python train.py --num_hidden_layers=13 --hidden_size=256 --num_attention_heads=2 --num_key_value_heads=1 --head_dim=128 --intermediate_size=1024 --vocab_size=2048 --hidden_act="gelu" --norm="layernorm" --norm_place="pre" --norm_eps=1e-05 --positions="rope" --rope_theta=6430.0 --rope_fraction=1.0 --qk_norm=false --attn_scale=0.0884 --bias="none" --tie_word_embeddings=true --parallel_block=true --init="trunc" --init_std_qkv=0.0436 --init_std_o=0.0 --init_std_up=0.0436 --init_std_down=0.0 --optimizer="adam_variant" --learning_rate=0.00156 --beta1=0.9 --weight_decay=0.048 --lr_head=0.00807 --max_grad_norm=2.0 --warmup_steps=411 --schedule="wsd" --decay_fraction=0.705 --decay_shape="sqrt" --final_lr_fraction=0.0 --batch_tokens=65536 --max_seq_len=1024 --doc_mask=false --train_tokens=614500000 --max_steps=9377 --dataset="wikipedia_en"
Each number is 500 + 50 x the weight over its row's rms, rounded and kept within 0 to 999. Layers, rows and columns count from 0. Numbers have three digits each. The size before them is the row's rms in percent of the matrix's.

# layer 5 MLP up, 1024x256, rms 0.0819, rows 223-277, columns 128-255
102:481481512488408462551501481486450553454515505511466495395621539449556609410492402511521543412539459555500529494471535487495514519516403458434463469521446538467531425476496482569455579511532475460488511495535534479550401479448494455399525556597497544504410474476525483453453488528528356525389526461593590590457488526559498477486481556480452470575515517528486501564433576529507511460455
096:498551492511488489433501456540460464488532568511422476559453460585491525670550419542508544493524410406433534454525422466388460422443560463443569532479441459496505591552487504457604481544481477450466417514453458477496586515497555508556420625515535473538431551518539461545565461537553574557437491506565571476475434470438512515492522560413527461511465534453519544522569511430456478487544
102:477500468523491468578542512486446555403458472505559478433560450572524593501446441471542514487525576574530398555476476535446539490466454511457452521483543478486521527382456483518616520505520495529535465592506599472508414467473425502446498526519426488508483518495421518513503409474543577512419525542539497545512424485551549502451606495622404487525506452506542488555548552442481623461542
103:499384543471526480466534515513515556477442485512470469502574521552513528593471421507428482497533432508445450509445443544526547488423488530571620496467541370448499487496558448571508467500530498559394569456571536514543470527490529453430490491485413496496477483519452538492524525509582537505479558511555560431483468530564564467464459477532424494501440507554489616569600473444492536411582
105:509437592556444472450607467505399523419425548455511377459505507481484424542549490487501548514518463501454434481497470451478519500494443565514507449573512486511446555575535480485486478572530534489443438523559541477514513473554514472519488555536498559460463519474530541454439436540495563547471526479487424486472464514571628458502487476457460567504409484441527461555507565541471509485513
105:503449597524481542444466433538484517479482556535425423556550486526503554604547507598561472492499553483502500533504477417503487566401419522524455543555555471559553532398559496591537400508538535456546495402509444503453475541431442507447592348539458598533447519533489531610421516542504462411498488578513483485498494473462489533385498490473470457502544623439644520501554513527504627491534
106:512425578521569406555488442530476517454441593563591457521485499493460433473502537473524384493543528527492397506469509508447539555509452515487517416554546524487518596458514466534511495554543497536538493519404541411515414478439535539472484541516461548459511475481508420531504333530518438578526439475420467588480537504555536484550470565419423536479517551418503503521425507465503508617522
098:551491490460562601562513476555419585505447556534409483443552447526405444567430518486543527482485476480461547460525481481524534599433501536528423425517602479579481437525502467598501491566518514461432477563523499494499432449470472543575449477536510563495487476548472475569487518487500481492468490469468440523538433458392613369437525606444467508545520535473527506543480640577517466502539
089:549590454480510532526510422500461564550417577492496504530560397575551399508569375547532486416457555410446468580513481467415487485424501303561465494519411549502526577529451429528457493411520460510505486555501569454476495425456529430547555462513456540519469502550468579530514550480538511524524532493494498495488463551458532521478568517488490504575451450553499582496538515493393491416486
109:484512557570483502462451476427468521529565501585580484452593486528485437472405507512541522542526483416486506505442477496454447573509448525535603599517602495500575557491455430546470492507580558497482464459515486384370508474508493528443526450573545499605395526561495482558532506473506494576531388467426500483475524479480496497485513539443567471446524413458573594497591605516424566330519
081:429471545557469533451592452522563538492560412515618480507581551485483585467464489557483526437564501520471489532548439522433489562485636476404586425522449495500514475441571506541568471458496534411470479536457456472540535485485489514402470534467430568440513479521471466480546510546452557491457469450549539429508412470448508443536496507510520553474486454352491542484542554481463474436556
097:574522530402516478518426527489436497540441465494435553432539462442491522388513418496587533531508573540461491557546445449420492468511496509554549495587480447512530470490500473411518539447567479395529481533500546503492496507521510463453494474500442572546513525581605520498505450527513594497408429474547506458593570462520472421475476493531409449473567580499571503517476467466488485491617
102:508434469409564539504363537467510519517601499476473482498529439454417500531544500480540506538501539469451515520413577570493478475573472568547557626424593493553599534506463423490567455545544484456454497504517535424428486550505585500440510525454549503459454492595464480539496506552395544541492408476631516567446543593493436551415534498474452421557579445485524558501552497538475579428534
103:548463495513483517515493498431484512419510502506434460416439458506458547511538479539571564478405524592483508468542510500551415554561492529465431423587538502550561622552513489570552532597534556482554516485466507588516567469519417439501477501365596474541458574517560422519512503452444499530503464484497550490386514477527496412441526500443489517496524520426493529567485562554439529455559
098:529507487532600502500553493526445568477485487494469479504488477507532442517520435543491495551505579501530579516509423401470661484555517533549488451478566483475520465463482569475520629562464454421427471485412614436574577524448451528523447476579415466571421478507462458584465490520446548548464612509605499437461499496447502468438531500481425464492468561502454491542561441523460433440492
108:502464537502517503509531499592415508523492559527521506449402403386452464493414471487414563462509517481451519392487502464520502550575462463435434555589556492592485441394505449605425511449583480465495506492527574446485448447598455486365497540581543467379431459506596452517474507514506510556470566532522616508457500506507516474505566593469487472478464466429498575485560484453414511456504
102:512490504513491403475509464536426470501475440596524534481534458470427487602527518442519560594421648557452489477421462476540486424478511451558556525519432530458501457448501481575522549505513432491533479444513517530513485508518499442529484432511543594563480466490455457559488451536601555501516529503520557457509501611564554514453479451527522494512460517524603597495476552522444415505546
087:529422518444473484446507521556428512496448484493574435516551513441445485498545452474437611506482539476516522558539608511523527382485495416467414469536487468480491545532585443476476553477489604520500533469400531430486527466480544533516540494460497549392502483525470450613534441511491509563471485505602491470437501421520490516495413460520584483517512421489516565525446535427513478553499
105:485502575523520514453524511558513531490512593446571508502567461508493547468495489508488536560560486529508433419521489575532518502530468558452528365489522465402602537568497470496500516532503447544405413576453564450527404505587530474519569521516515467542487378510528482439427544478466493493539458554548561498437582551464523459544446422507413490469522454424508565553491566447486413444514
103:522452538500495552529500449609461480417572451487467508441522514460421552486523422454565592507480453538476457524487465508530524478494455530544556540482591507553508418334519476497516462533515506484424480469425530489457469443498445593523546493607413575480497628517489433513634551505553497556489456615489539396582500587559528444477587466489435476569557490476567516519448540449459541603524
109:444466483532497365517541468575489548535525496490505514532498458493499481582526510447514520535571586545396597532475454523476464389417498537525527560528559455437466508425472438505489420541494454480511513490515496510572529543413465517521538358508427478490506535512540415494448475505508499549525506668486540463525419470509533455367466383530536581532463600484564480564463515491517432549519
112:500554553514502458545517494541478581509514509520456526477555463425495532489529522469530535516546569561450536532465540489467574624505486428458518514541490459506475487510503433576546498453503483427506527427356472439509560443611479451617471522526426515488492535594551518491456526663471550542479526471517592575517560586506611528453415495491444462366602545583461571510427479526462547444568
100:479463470457577428539435480507470516421482480567405509441551481557499522504527447489535547526552510586473451500441464587507510529506507484513437550477494498510501486524472516576501507468517530542495574391512523438420430461570590479542465506398498458472479436582517524504416512489459501549474568502572529563525521429504524510433493607531405467516532515558462410573533491471537548376542
091:583400517422508433461466453513514449498534533556466506447517510478527463560488511535387490561525444590510553491479442487465443467409501638416514429480538512486508486528580465435526478452494532426477423521458578412545532557528504549542487524386443550420500482529550436532438487524512506525481454506465426477499481478535585460511515482544514490508585517458492475479540484449464517489483
100:427490435498499469429433517560447489520428449464378505502484510481435561484528503484459543523487552533451515645426542395515551527447461458544569557445488497571482504492457444555537536427488467523514433492501493507585498490540502490547464495397451554562606545450571554596505477507482555549555477547419618485480512438552552415446514526503463537503421533432526523492459610554578482479506
101:455521499498407478521506505509506490410639481502574502500455441467449472528575540524544480418536533475372563444578487586489524457517502464470495554587612412566583474571590499497530530559519436412414368650502537496450484488490457468460461508430490500497468507517516458500494543491495511524541440452607464519479461485449574526456442454442499524549504499446471581541463452496380436450558
100:524531485494442573537482476549449481490452465623545478530539524561402504499460428626525514486496528494499466496550512496508448531546436549546466486552458429559559592532550481624493443541426492526406492390528489489458421588490471462593558506521492530442504461561518388573492494504512439495560572506577499419457452471513552527517452518517492492499485501485514526576455535507569566567533
093:453389524575461453624444453547445495441464415514464536482484563522478597562485530496547516474472550539450487477571453479493392486626552519472507517418521379566521446503478476530523448524528406487488440392507518494512480508564489544501494510467542521562522506573506561530571463563517504502485538577578511507403537494455490371516440496551421519523483563439591524577459499478466534483483
102:572470522562540580629460514496533534480476447507497450511456462491454451542430542467538479398606495535434538503442498591486487531453484531462457510572554418419571473529416498456499471537524468466529470488525479472473550520433502504503540592495463467508418498602588504515502502458490532462572520526518564466443413508571524506361535410510435510454433598515445419540585447432440539541579
099:489586593469490478497615523557477588498374525431536443518479468550539443544539513414539405527554528482502408530574509528461626517473491518467530555515550529511579435366618410512474504543561475554589445502503520459530485487518460450528556516484455520461542554552445484421402648507422465498519447511573532460484468511492531462402404497515483506525498466555476482554532500442488587500513
100:542574560556613496515451437481522526474579479476551498460517437473437411465485529522542547452592434407469463481416476573460511465511491531525452537550528461512556532500465467493550506539461409426541459580487511530463446416505558447548501473509502528412429479550423379514477500439438531590576506497509515487525567516566451518476538426450514428516510461518543351585543478504492485502492
090:458537492424475490488506523562445474374424541550547474496619412499513498481608472482504462587493562499455504571509532514442522505482470481455568537527468420521533465511634527507545482565567498486533542484486574396545377542454466421465487533396495512566529501549481459503597436552480553544482451523529485379481457546537551478517486484540482425495528568499519678416495556420506533443443
097:553552494484413475559509476481550564492546582574543505479518429491442454491480526508469602543565498466480498471532577487512485610533521557558502501579511523500591560524563436528450435509464463498481504479513507466485537488483504584425519479461519433537500529529490529443441510533587519501537504475445522560536603512511566405525546550564443494542592485491487552530538531416485488550509
093:538472569553517554436505473550572566475550559444428468478418460484584532421491494442608474494515531540561542573460505418505555459485498416424467536556501445549525572479444470472516456491541504484519478486503623532461554545440556460511539544492554516402458351500466477537544481489493464545530485482523473471512400497560521504529518514520530458563523514520491526511482483451457540520495
102:517581525524593502502400492521571622512479546472496484532480506404475492480389515505463472530554518477628570508495441502452562472441433631495438472490518425528527563422423483558437469561525424449473426533572511337542479499550479490576591581570478491420486453484418554546480450426540533523517475496422523388477462462550510438471568548525487488538580559445525552519586532473472439454466
095:442515525549568543492532405576480489550503491538520538435418434475441409498505440443513513489490579458382530470478508494439510521474507446395576420537580470529436470519557525452491489464558442496551553538530611577433546516491513493514451501551538578360415500581535449422469449440453499457566526439532542454476421525536522521504575511533375521515501562546527437466572482440508432543545
086:622519493466487487523430483465386457440598535400495486460572493539470504522505554477608537452495548488453394473492491493470553485468552517501570505568458377526501548355565522484530460576418494540512469479455493472567576498536481555465473557518526486462525469526411514497532589598486544488513486480526507568467493496475453509492481510479517431413529479397510454523461549510460517501541
090:413525448482404526514425449550479467564527469423549437498451433477480510505486491490625412432566579525537522464510432525555554513534460432551464495519550447435564415421465502523582548516538472561466506530497543475507510471463516522574523444450432459492494541515502512535449512491568463546570541438555535469468410409488562532427566537436455504575446527550493532534389596500472557501499
110:545476540525574496486464391502468513414528583483474402471480500538460536463499514501499539408568506624445508480444468415511538506458469508520534417605504485421455576440545494550584492509525541499452458483567541446587602520571572521472525505416379547372474557523572420525572506552563654458636519514502456448559548454423538539531508447462515544488515449528429561529461526492509548497596
099:540569547571507519479455469488532466478492498509498480476494474562488407475453430538503496498577546477500489605449466442440474456503487497583497391440519474482569557556546509491498408446537479482434471506513535440526537541466521517599535498489592510443460499508472645535522515610559544521501519528480466451463465476494489477418535549500365540509419404493496550572599612547503491564521
106:489543554521450509533485486500477540477527458560455394528615484570473536498577528408523469558542563500436564580558514575458604472473445507483466479496531558554587507491520422521477512524494559450505493446505585353426408431476502532614451474498477557567518531441479447524476494577582417449512491528493538478452510551497506501495446449513431479474550599486487606502484435491506515445553
106:516611493477460552453479516470544494494546508535561530456570433387493461479410479471539495472527468511465524431407514490490554561446442615436554505578585441480536415485514505543514484496498404467509578548451581568544579534514527485424528496548459485535486492537479518491525492556466312460317545567485536501497522575472594474472463543549474454534501439601520562528552569515510546481526
095:490481510513480515459527521549485487450604557402418564581501466506449438523504491553547527528425588482413540417556621434539486508490513468374538559495582463555522504538483556548483439535569507485506424457393525594508470554439539490534545520443525522455531453523516492604535632472451516508496530530528493517406408516503489440489502416490480568468441562608534529507450504537496524523542
104:532579554476635662475456499530530491459497476435504515500465456497449499555578500537563489527560478567554542502447535554552504636504430526394467475527576447515459539571600428524462571597407510508495521482546476516550524457506473558529463444456472561530485432635499482435484489535475470548490553513480479486507477471418474499513444520487513489444414444379560418595539529464482486526544
096:440515463501531481534466456414398468395478542476449527404584432472498398476466453514574512562504506473456501576491576435460517568466532424559517497555430428532530479614457450519599454381513499488427585517417548439463511500484489565507460533476504522585472384415508543538472546526529499536447423493525497456389544522494530507452522472602478498508497486574481482542507517531442505556513
092:484489455483562450578542518477494532421534464426503428479569469411479475475657538474554480505449478505524538544491437468407547539508541519528636496490474509569571538496489457553557484481483543501472473517539497483466515456498558540562533542465429444545446532473567449515499503518483540489546402485561488476451544492424535496500526569512450408565514487359498506546455447481505567474464
086:504579489510572480538420494536541428455569481486468432566593466498559475571500464430554439491558627515494436508455541434453549450505517464528410540559547423412517476437522555466485572554501506439505416446459470370531469556436513407475478579481370547504501439562461518552485491500449512537520447458508557467453481444549527529526410527460416439481534496539565419497455493466447562632490
102:570482573582567530496458414537496520488477489535491487558562504488480493439434504536520456554500503501524501513437508515478560494533478476526451527448606424520519459522463521460495476489514460506429511473456517520545438435470473542538551482508490487427413471417515511548479504432459509575584536469598492486500445505526490499501500558577463445456584498490501443579449521512516526487561
094:434577557463486500548444529458464476479456469435443456414467467434507527501541554443467442470525514608510519548590521410397555531551408551539506519562560445527534571430561476536547494508492468487458526454434528414489581473474554419506547554558450510531453420530601584564477428562537504529562561521487571505462420522547520543498489479562460457409527434512527579549501489490508525454490
083:512480443452551522491495504517580525526418458494416514435517462461561561550508478522558483526551405566533553485435414467424547461533573591453535546514532459472506547535466470485497537519486526543482474561420473461539526574455548518556450490444471496524393571614553470520433482542473588503558491491505504499577532481458530521495409448466483533537506574576546540484404429441484548529622
100:513567519472547476527448504546495510440485574416421464462506487459484566525475496498476528522504499510513408463363433469480450502437434518414442589635538520505487492450529498545541446487537561442476512446449470530504491582455463456489554473429456538415531586500489470546506554582521543485499543584560514518463427567606624517478554494455483472492548467526496512481452494471531500530494
105:519441442449516475464499426502546502507536497564621471475555385504510467535488496495515564521513527552483498488523413595559495454549466519564524437589509420457586554532487467523509580510474425458499394443479562350503532515535492524452525546405530514497448488528485501492524528465442494590491525421508554492474528480387481570540559509493484526423488454515451456566437527481472489453535
102:449617469506636612547462499516457472511480424566531468473526432534431443485461435437540599497551516587456495465452449436562558465530490535589424524494488464470553500565479496508482509502493498475547497577487565527454520512476400488460464460563482519497498470545476430427456427423412496559538557507548588515454441539487546565424574447640485516495462461522426517579559504473441513475526
096:523463484468399516535436493506432452532413545559473431426497517594410482512432456512520535476584475592549464528501367525440528503462532504429474470547589474508528519494537470534577517435532565541494456540585485463564495501500438553462563404482426517450497460527548535470438444500538455554434553485527428456509543518461467449464526547524484526368576385425462589535552463446500554499460
098:425458556536455517470525471593520536522494463549498450454442481554412455513491440527533531532580545451389446496485421527514445427466470519422516449469539527545525479520535479565444466632499469480500516518460455506581540492524440482457595513557460478419359465522426449384540456479481456485545539469502552476509474467571530486467525557446489497513485537511543549453508462407469525524601
# layer 5 MLP down (transposed), 1024x256, rms 0.07, rows 223-276, columns 128-255
094:551455584527598467503555434530438559427511548406492486529375532543502438419511561563496537535579442452477533471445470532557527456566631539466566567490497488518480484549478497455576583516427460492435520462489535544427512552541537562518636504414452636555575516456434428591441535538406562560591486451535549460512469501481428526513470457544522415466515501485608528437493457458499549466587
102:496394526557459374627542438481550492508551506460512488450513400499501462454541545482504504533467558516497413531474638550567536541448377515524483462537562508482555480478547539531393559487522496487553563561604620428424472497485518584494511382504425421464530439535516521428512503531456522446527485524477463517468516594571510484503487510574461464497529488480450496462471522532637547544514
098:516593456414417533487411456528440431539449523484475405600502501510471593586508520484435542529557415496530534435492549465568477478496415546498517508495458580469513383528470539479537471527392446532387402394561558573497443474459464520510492563496487519520516505476539523508579569466509506518491508480453550449546491425452524616586525507468560470579457429480565475465497523565409480483482
102:497526454441488452543501575458517514445356482491471534464502491478522562573520529530467490545542523466470447490591494512496501450461451431485502420445487568580465489476551474534532537420489513447520530535492464462628477492434483446541542452481495492565467588468503603570590526468537538554422485507446497472450527544382507433525442608428487475519440503579398446596475458469492485515464
106:483391489487454451421477421581435538537476429545442537454515471566463421550478413483565415506505457475603499427475436500549455476472483551579564526453556571491463447455534353543459521549614542566477476507482450573550575592521519503560538513505535536522518533561553481488462420477466578511505481498543438523509514453531526462495507474431495520573533488475486596509552437552509446488542
104:422536462357503506467465436583487463451533397484542491483382533445468471536514582503559535474544512567474528561506445524511435533561410520521478493488412514527430442480507491544515512462466458461420389486509523530494501449516489427493481505590579565456511489508425575499529523562429456493473536351494418383501437446446522502612625476476569518495567483570502489531458457478536604490479
112:496448555399531440550545474523597524500455462503510515532519423380383450505447469551457476512417529512525529471502481575523489598541379501453470449527496536438526541511497475532486440509493524409503507621551596515408516511431508498457558508497482590483510621496617490482438505505544510468450453455516478487482478608469482460478515456520433516501437509471526509467461545594462498573504
097:520535537449502503493449468520490484568517582462516396477524515504429475530593521538504494541453485488535591476483580509515555481430483527507481457455602551553404547523459444499511496438483535441444500492487457503516482502538497503503572471473574507540436511501528396436404545516561425424418468523466489519441523459506487518443438496412505498458501536546474421511487398568517523564438
090:488523506397448476562415579472590483517619512468536550550502569378503505483556587506510511549504532599538490492456523535497453502562567597516583458525511408516480432501498491483520516557481407389535532473483529545479602575590483443398493519428513503502496418482517357522471485500495474473553511536420529349565470470564439460494494556627520453430517456479453460450552510541549507520484
102:521481510422458539479437471483476504562448519596523541400605464464498567418488552485517518499460487529427529540441434426461612525530518409491487490552421442438406526490463489451519529503462487550502490506470456568480591465446497514500555491508475471537606520441408495533500436590474493562423449541496489508471486442491437488445381515527525560451518477584533565567572532442572477535524
090:514453433448535495547432582449519470477484473555445534493466437473502438457518468560539471517489531467522549507469543420545454465505467490591502518514440468477572486492451509475383567518547459529553482514567503551537491477457570483572495388518590468578516539543553441529519527497514455505590464565454392569480574429571487472461500536448497482569516527594508484595517463503541514551490
093:540598518546519454447546417466490475507491520538387554540458486398537459474493499496536403469449532432577586472552574504527552574460567446490586529594494487556450481485538461510558543505520427526512453414525520450539557444470468516502411601553532540432511447448462527428498607493539509474460453517545511480505500514500510519514497542453495524418460508422602597559509541566415451413450
097:526604486549464473521423508427550549501516629488481516394427575503433519503444624518534540589507517448466465476537593490494493489543531548518500491483519529517522508450504464467448442408473457557566552429490449459351452434574546585415533484464545456492452558430532604485518537513491501571503448480486478539459472536530497402506510420472442607446615606574572512544503476430458493536496
106:508471495477513579523473515442457530514481428552521494549535472469598451460530570550441533555446458561505455600405437515434460484502367509523509428432598541471563467573567468447475404493489449482502561562471513451552469420452417393505477472490433486496514530572587539553484449481512502432565441564546449514472496477574528437533593565491472540566476563457471490502494475518540448566418
095:493536396476491539499423431367530467513482553539584580500451503376481551520494453512423487407549533556512602537454466592467477486461422547531602598510448499562527568590550470458537519556482575479501638373466580530566542562502445448441434527539555509440494537441533549529588499521490504489513580496434536495566510568513491484482477490490422479550516527523491483495476449520459496528558
115:540454524582484536526488428464484472549550396412463502485550547483517411487551562469461560487504494597528522495554465471425500494596461563517443494484546507577512490472473460508579580570520494503547453476514515556556537477568413491536453556499467490500516538550471459473517555518492489542547499505538411519605568431494461542499425482462537519480501465523525511382430508501491514497534
091:473637511459502500537496449485446520468534406446466556533462538591541487496548463426454505427507443584547526477568490540445490530519592521516532526505415467498617518592455537590499534405431542489518515427530495486553521443502587558504580531609509421531491453578423525513498509595463507453421477473509513546459524505410488596538503543559441552515495513466642463523562493466491543527435
092:539534556551559451464512555441510475537536538496443456412528408437623495522571494577501482486560540552500385476520497480471489435452612469571574579465554437497525471528453526422512505468491538551536519534569551504512523503503419429542504455504495457499501406530517494471367549448504516434594430488429561517449500527480564459520445542432488475390491496419494500519514396478436523520489
104:488435572481405501540566445440447452478575434439572482414519499467503357494531537464474463528500583504510469461514398439546575498530385506525451548497535527554559509473506481509466601494531459591484505591517627582444562519556538571510519459568482499485430524498529480587502531437530432502507494425456455513607368606592487413426435514609477504523504487484509429500449555537544468491565
118:486517482488450507531437539553451462466517488563562548364458467471457481525540563491525552604479501462539481533459539482532532476463379545517474457546558516495489436415545491445535455508576507498507490477542535548505533519595476509452556437471506521527463579566415437496476499453482449439532517502583462472539508518447521442449543444616606437579555485465600467500526452543537548560461
103:484559476525444503579426407433395458449507462516574557551572422468532457580527521454525471450499567529554464569545465507471463473520414487528501439516427490452470506519463548482455474462570463497487427565572532491520482549471546491469588540572537591562571497446560421543548511468438465497477444575501522499546524467518506541553503483623493530554464517440480407493548546551481619359443
112:487457466476579522431498466410420501557480409551561435497490461522482504475545515519423535453572495506483437511454541535507465604603389603466621332482614465444594508543512521487447460438526399529495464537542492548554453437522476490498577462510535563482533484479530492534548481576504533429493494489458486488437459480525516467548492494415549441448514499553551593541497498501579512428483
091:480527548452556506450454484427586500502457557533495475533483549445542417507512503505495542453454557476497582477588535488545547552436607445406506588463445433539481472512544437487460497403472495439528527487496570428496522595536453611473435431489482520507530512458393534552645613526521499478550516510530512479609495405512410445529536474473557466508559485491526497426500466477472382496541
090:428500524588486549550494587507405538545379452474484458547447534563497482602461534511630454549510599460501498539491502392517466461501515530545427469513456414534521478514520522460449650578482463477549577539568495538469483524565510471575438420508527478500542474479492543452469515525524496610579564532526438549536459493551421503488497480462450568517415536563483415440491424483480516449511
097:588379510535398477527454561468575387520472554484547515522471453492578607509392447531539418450539520470518374555568537532481485530516505581514483482463501512511483447551482517536615482570524553540616537526502526515502445561510501439566549509511494574467400510464438564429478652508474467468521517482518417507453494476509565477439553541476516495525522520558509486538521473499527429520447
095:528431534536444514426600447504465554508521571522508489534456520530424415555482449520442463532495458438484436486575558482403472531497545524491488506507499545484542404542494409495462559422528493465543546532512582640489573568509447504494438541451445460465583512509396552502482489539507619464441481537453522442548517508546577504525410494527458448422500551416486518507383408561478563531430
098:582508516484483516599425479486490520528520461470497498489509509551512447449593493546492459520513500539494388537492476439525568442389464436519430505475537656491499503527467470541584505523542440478583530409479531583488521473505591555410538572576466482551506500461453491600479569503507527467507482481450418462559500596391510556439488437536504438545519431548434479479542450599529507473581
092:620506509365487404496473470491497535524435487423492515479563582507515431548399481495521448455448562530515472490487462567471521532469541545504490541531423479505494596518462478453454518411463595481464482618490655597438567518451499522464456513495479522458485543558537461480499458613436455502455526454490595482587482530473426525632518499451536478542487475494432549435573383480487471495443
102:527563546421433510538585438467435560593429462481425477577502504479479600546493508479511463501566460572434527496540587461542491524509449499527429513500518374488499521480448625454530514452352588451530558471495471479404467520454580526487539567444442565503477463559425435509449551532538546517505541483518497518507492500504495510458529518532456565584483449542543365508592494478544505554534
095:519464490588531476520527502507506537523527511514596600492454526494492514561508492593450510517488512488429486618428478493496380457439592513453523484494388482503562446586497516495555572466417512546457522609452548583504468480474529494506550420541466436499526537459520572509506374436528546508517540642457592549551597448549344552536535502519474449446466490504526530557501428404455450502461
102:551574481567549559504584555494496441534539439526423469476478483509488499460486481509463586517511477482498541454562522521473556604542566525496513571610524414549523561502540490482470564505445412535521401470535488520524456530495466440564512502431500462482465464523503513497511497507531527520569509394581563511456538493462492587582501515420553451499486410542481498592581562442431536571491
088:499486530586531507483495469458514491675529427417430429444436527543450485536464516498535450389578498483560484480540545477534389576577484477561447446458570522467463445495468438437484544473479526491494444480470343501531554540505449537489533515562549522452490625500471508475364540474526497435464579482535459525468573515477485543421530553433508542440469515415516471500495428474519526497413
097:484497614460411439442461478508413489544467410573493491485477476595497410518498426496509492505481485544526557545531528416558555502579454567495472569517434522529560534417505505458423554421478542450519593483544566586455523402455542543516472443487460458470474529450606518576510489416429467574524537521503469522625437485471556518484524616447460494453473452440489491474493466475484520522515
088:477402478599448552492434515519393390533445517576459572553497495613585507527499531484499448484521544522502456506430517479634508494502418541532479536399534491435420472372481502489605547414505400540517431539625501519600533493486516482500412519452498510559446502409500533466504532519519502506571596460585531477397543483574571527493453550502455457494521487533443545513519495456472512422555
097:477451402559551555528518506464501470445515508477463467480503397553559586532587518445486460428508514599444558510498546446507484451447465511440459545550492548601422537541560439499470436485600512532541561504482459562496478417601571395453496568477458578545528516499440491544542507476502478546492477500473490446515481518492457567639424507568464455464409495521505471517393426578435543507517
092:531409470495512430431432588485540497486517548514520531538502436407541482534441571599476435439445518543518537591467465487448535438550420530475434473551488559514494570470488583479509529519528505491559454565506491444596482519524547587586496499466470501528482378533447474551451499440470574555469507464514483509501502527586536555422537525498539533581508421476482508488426456464513551548530
088:484480547533468515489601386587524534561448393501461530501376516448551473490537533541365514454447405551549550468473510522478461515524434465436451469439556562485444458608437502447526509400543492425507474520523421590516497500531468443594529498512481580495526532440517474516513435470438414513535420551462513463547452487475504459567472452532473502567447445653503529504481537546568509536428
090:559463576518580493487514482459505579457505505477460508505554450469532535588500509496387530526514444460488489496459509425461420577478445465476437577482449547572438551513572414540483458491536532497550521461525535547469560543433430551591466512483628478542500542552428554464559533516525537449420506569502520505532551528544508502567431476513493469500539551439510419516505432556546425416505
120:605523521520527476578525494514436474525522519499474510444498437501482528451448497520452501444618505579466550417461524474630502563409418606542382454569612482401449512468641536554524432541560469516415546531503475541494448456436528511452530553467408532481520527528420501496498513573448541441554475498526529472456535518466329538506447491567507459496443531533533548443525510440518488469573
095:543460572549565464416537487453433449395459449483580479595583603452527522527550535490406561477418554448584564507493482553506545452552446491504547418500475558483445562513497370531393551517527459536476445582446461467544519475458469423569474407505573499480547452496389585473574522458466539438407460452460461563528503473566539431466547511396430461469469492509486517516496560587425509498509
102:513545529552519477575475577491519441489556485585487430481468524449565499490423467499446542458459504412427434512520505492470468518499347495526439452562605491470592561554499530511531471496543493495604431437586571453548521401519503433531567546508447534469512435491547605509483462519471503516531531568459422522424488454487536524507478493506442533576524447366494568467479496509517510416511
094:457528407573476511434495537567530484539489533495514419443581459634454509448488443480538530402431401496556483499443587527448556483563586512485515534460485442528654428502573473399515408508459519561535622538449443453555498528497524519475471535493549427514556595568497446475459504565561533522450405567508457528573503489522471453390567467524493527477506494481522516430497553490542504606499
086:475523509394508489623423494546537488499454495418484524497458351503478519471492509480477547548434494476469515560496439504546504515563597475463471480474514561502528411539473598422592469508401531532463581490470510537589587537473535559579452600523511476461516504485516534517571525392680480569471484522473487474473504543476426496565546495479437627474471459449471455455539527519538529525513
095:435493560547471376550476372500473507445452545486587474603540561447460506488399545567556489443480462510519482461536448452434589465453461503516531522483530466543439614509409532542567485369385544510594558544514477405523492477351563595565505518500517488498505461446513497559546461511558483491543494413449490527503493451573551468485495499487555469550569531598559464529468501563509460485482
095:488463524512514531533547489430561554557429566463405480490476494426503479387560527477524450600476506519542395545535465576427528496481449594408551479536457540424576517486435398510538563535514489585519492539593564494480467497530510411578534467517528487581548519514462561546470544420424472460450417532511491465437495487445499391448415483469516583500535570533485545515430421513566609447520
088:526487499522579565456548485465386465474537555502516575531470483606524484526361529426467438555547614481564498523506507436630494457508392554478475496562486523485326415449518518510515521504562553561518534466427464561483497497502449510502484410452467507460628512468527461457530539503524459483451429501459508449561512364401472472510475523550427514525445484499448484405481521533499495469505
090:469453492447442514518590536513434572556463545484575561449466513477417568491470454518449557470489375539488537464491445510504419565527520521458504450451414549557559467502555382519459450423470522549430544569525481634478554540547476508522502421465615433522461554467570476450569457419576485479453552554574470411540512477514491538435515499536536488541478515466423536505548528504575499338521
110:602499589512550540487517515375434494478580489455548493620528436491517417529429436507454477424472512545474564514521539478505450499531408456420446535486558455493438517493486472446576498468470514560585494484495393445477472396423475535548478499515490463431369479453520424504536490500457425543494565497501566541534509538551494555556490566406500455431517471409603541488513491486469545536490
089:504567490455467529530473516443472529567410466492486409468482501541548418457471402426518493555524522492500575436499543433594446512466454477476481498454409456514440470475501485473465500513416459530486440431514480519482609571460495448576454467440501488471516494525465517460463510453562464522525512588524525483480571547604559456463474475488343543518487473480521578505540536473503438489548
088:506518543503409462542465518421423405497558484526519449557455536537463448493522540467522518494469634472473459451490554509540510513514503398518446494509449556521530526486479535470547497486535457503527558539511512492476510459507432486473586490526519530393603429425446556490581566514475406491391432520504489449493486526571500547510570479532497450430467440443413493493456550599486470536364
109:480548437596589444522492473540442532483514539527531506500502480543410474481536507580508472468493553594549419450599475589514497464570427449465516499523498459476569477524516531504350508565566482466488478508469472444506445574509444538500488500481556424589503467547545503536489512502438473516591518445515619466482511509426459507507459484548559530492425517528533460554385571427503496478446
107:412495466431511457494498429487473556478506516580467489513432441460505519512457377595613462535567579571552447548528533508538521432523474547482520528467464587443599407535438533488512532489594521501554467541517479431537549588469497554451528625472625508476492500507386495515487509525498518508566434404456418435584530562557364433469512508467449538507552480494429560528524532552397433519516
095:533470383419439571540523575538479527563500535512522530509538584495457581453371505513453460492486428436450516538578542434560539445500504499423458488583397493469534408578456511482490522479447490586414452473466493491513404509505497484537531547506527470449453569509450487602538482477502519462530536448528527435672556614559529511544477611493467444514540534570502545583578528541533485534463
087:480544518516461461490502518431437509586609445613550518576486560500611478459441476517486515524456551477563479540450538452487511580477488534476560440525435560488490422517522536444435515537523453378533465540392455490388509475486489487437520587470551641583592589512499418529515557479501427442487398517425512513528532448545479521509513395485612471491458484517441502460526489504518495556529